Weights of a small transformer language model.
Architecture: LayerNorm before each block, learned positions, no biases in attention or MLP, tied embeddings.
Each number is 128 + 32 x the weight over the matrix's rms, rounded and kept within 0 to 255. Layers, rows and columns count from 0. Numbers have three digits each.

# layer 6 MLP down (transposed), 1536x384, rms 0.125, rows 1531-1535, columns 256-383
122163111092155138163149090086202121098177116126114155057070188100130090139123116135158128147118114033061178178146127161147190120201127142138164096125087161118161090120141140096087085158122167116106124144143142183092142132235147153103116155135084087116176153149136137115122069128102114144097157133114102137137118139102129158128146140067099111056176155115118092128108121108069132116079
148124125158088108113055156040115124166150087122129120140172084128156167146119073154219132037091111145130060183084077180085142094116099100089136104128136120107122169105152174098080073164161131127120090161089107186174104167144104127087139150086145135094123111135097184197138146124096133126120113146123124102121158142124127138119104090113116166194114089105082170126155217183142172117122
072120107135131082127146120134118136126115084119153113152170135126135066100130101128134185134115108131143118111103129124167105114099134127114087162136114105117106124138126135075156125172126156143145161166136126084114125138193058067117085088168111106080114116134117130126155113095062045169150103132132114104153089118057148160102093150097124166100135130160144143157098124158136108122114
079149143170163193177150091087090088140140138116177181115087156092145176174080070113084147142116145130122118102116196172088068114097090141103100068099130089166148126112104112143095107077126175143135115136088101099157133098128107140099113130134151143101169147130134095148081098123133124112138118180089175105142126164148147069182112148147133121123140109055135063157190069103116184105096
096123133145094145113118136141124134151089124090141085165118099160128099140083100134152160115145147186176124107111110144111125137112108128105144115125127120131127144144127106084134116131105130173097122104086125118138096087163188169130151119104124132149113134131109153129121146148106119115144122102106090063157145120099105081109098128134147149107173188107079074109145138134160168180136
# layer 6 MLP up, 1536x384, rms 0.122, rows 1532-1535, columns 256-383
097152140141166097163103119198126139115107190055098128144086151133158129162160199089157156142125141130089115084104118088188182077064104106105105113083191181097110052094103120060072185138117152060181192107123133177139134155137103086143167120112120118136117204204102143110118081151113124140116149146133090139121088119079153154134124126127143103104116119140151156061121143120184109142139
139111151124142180116075082061132109116103106085113134155127170091053069115117166191177118147098144142154147146136121100120096168127206160105086170162125078144154143113161110100159140168195095123132084129177078120132135149087152063070055075081154108157106144130125140123075147097144064157106106125123144116164163178131139125132149152137132188115064116131125194158143101044136141143162
141126144146178120095156088096106106147114151155109186043124096090184180142123131120119084172136164165115167152108055085110126090137173148119097102095131143138161139154086069103168097155138164150081120159086140117104210071062079148127089061068113089074183088174163077085153159135125161153160122152094153018130141094105100096133108138115107102108084185029126143191103027166093139125109
081101120111110132167147129103064000053147201055215151144141103137148103149137097162141112170084132086156066117193189096062079177129136053169125166113102148130132139101190061118147083077094094158099164119147140173128155185113152167105103074143199074111157170227098088165073158050149147130142106159150149163114164123151145128124136148074114159123148087140164172022079079090137064114123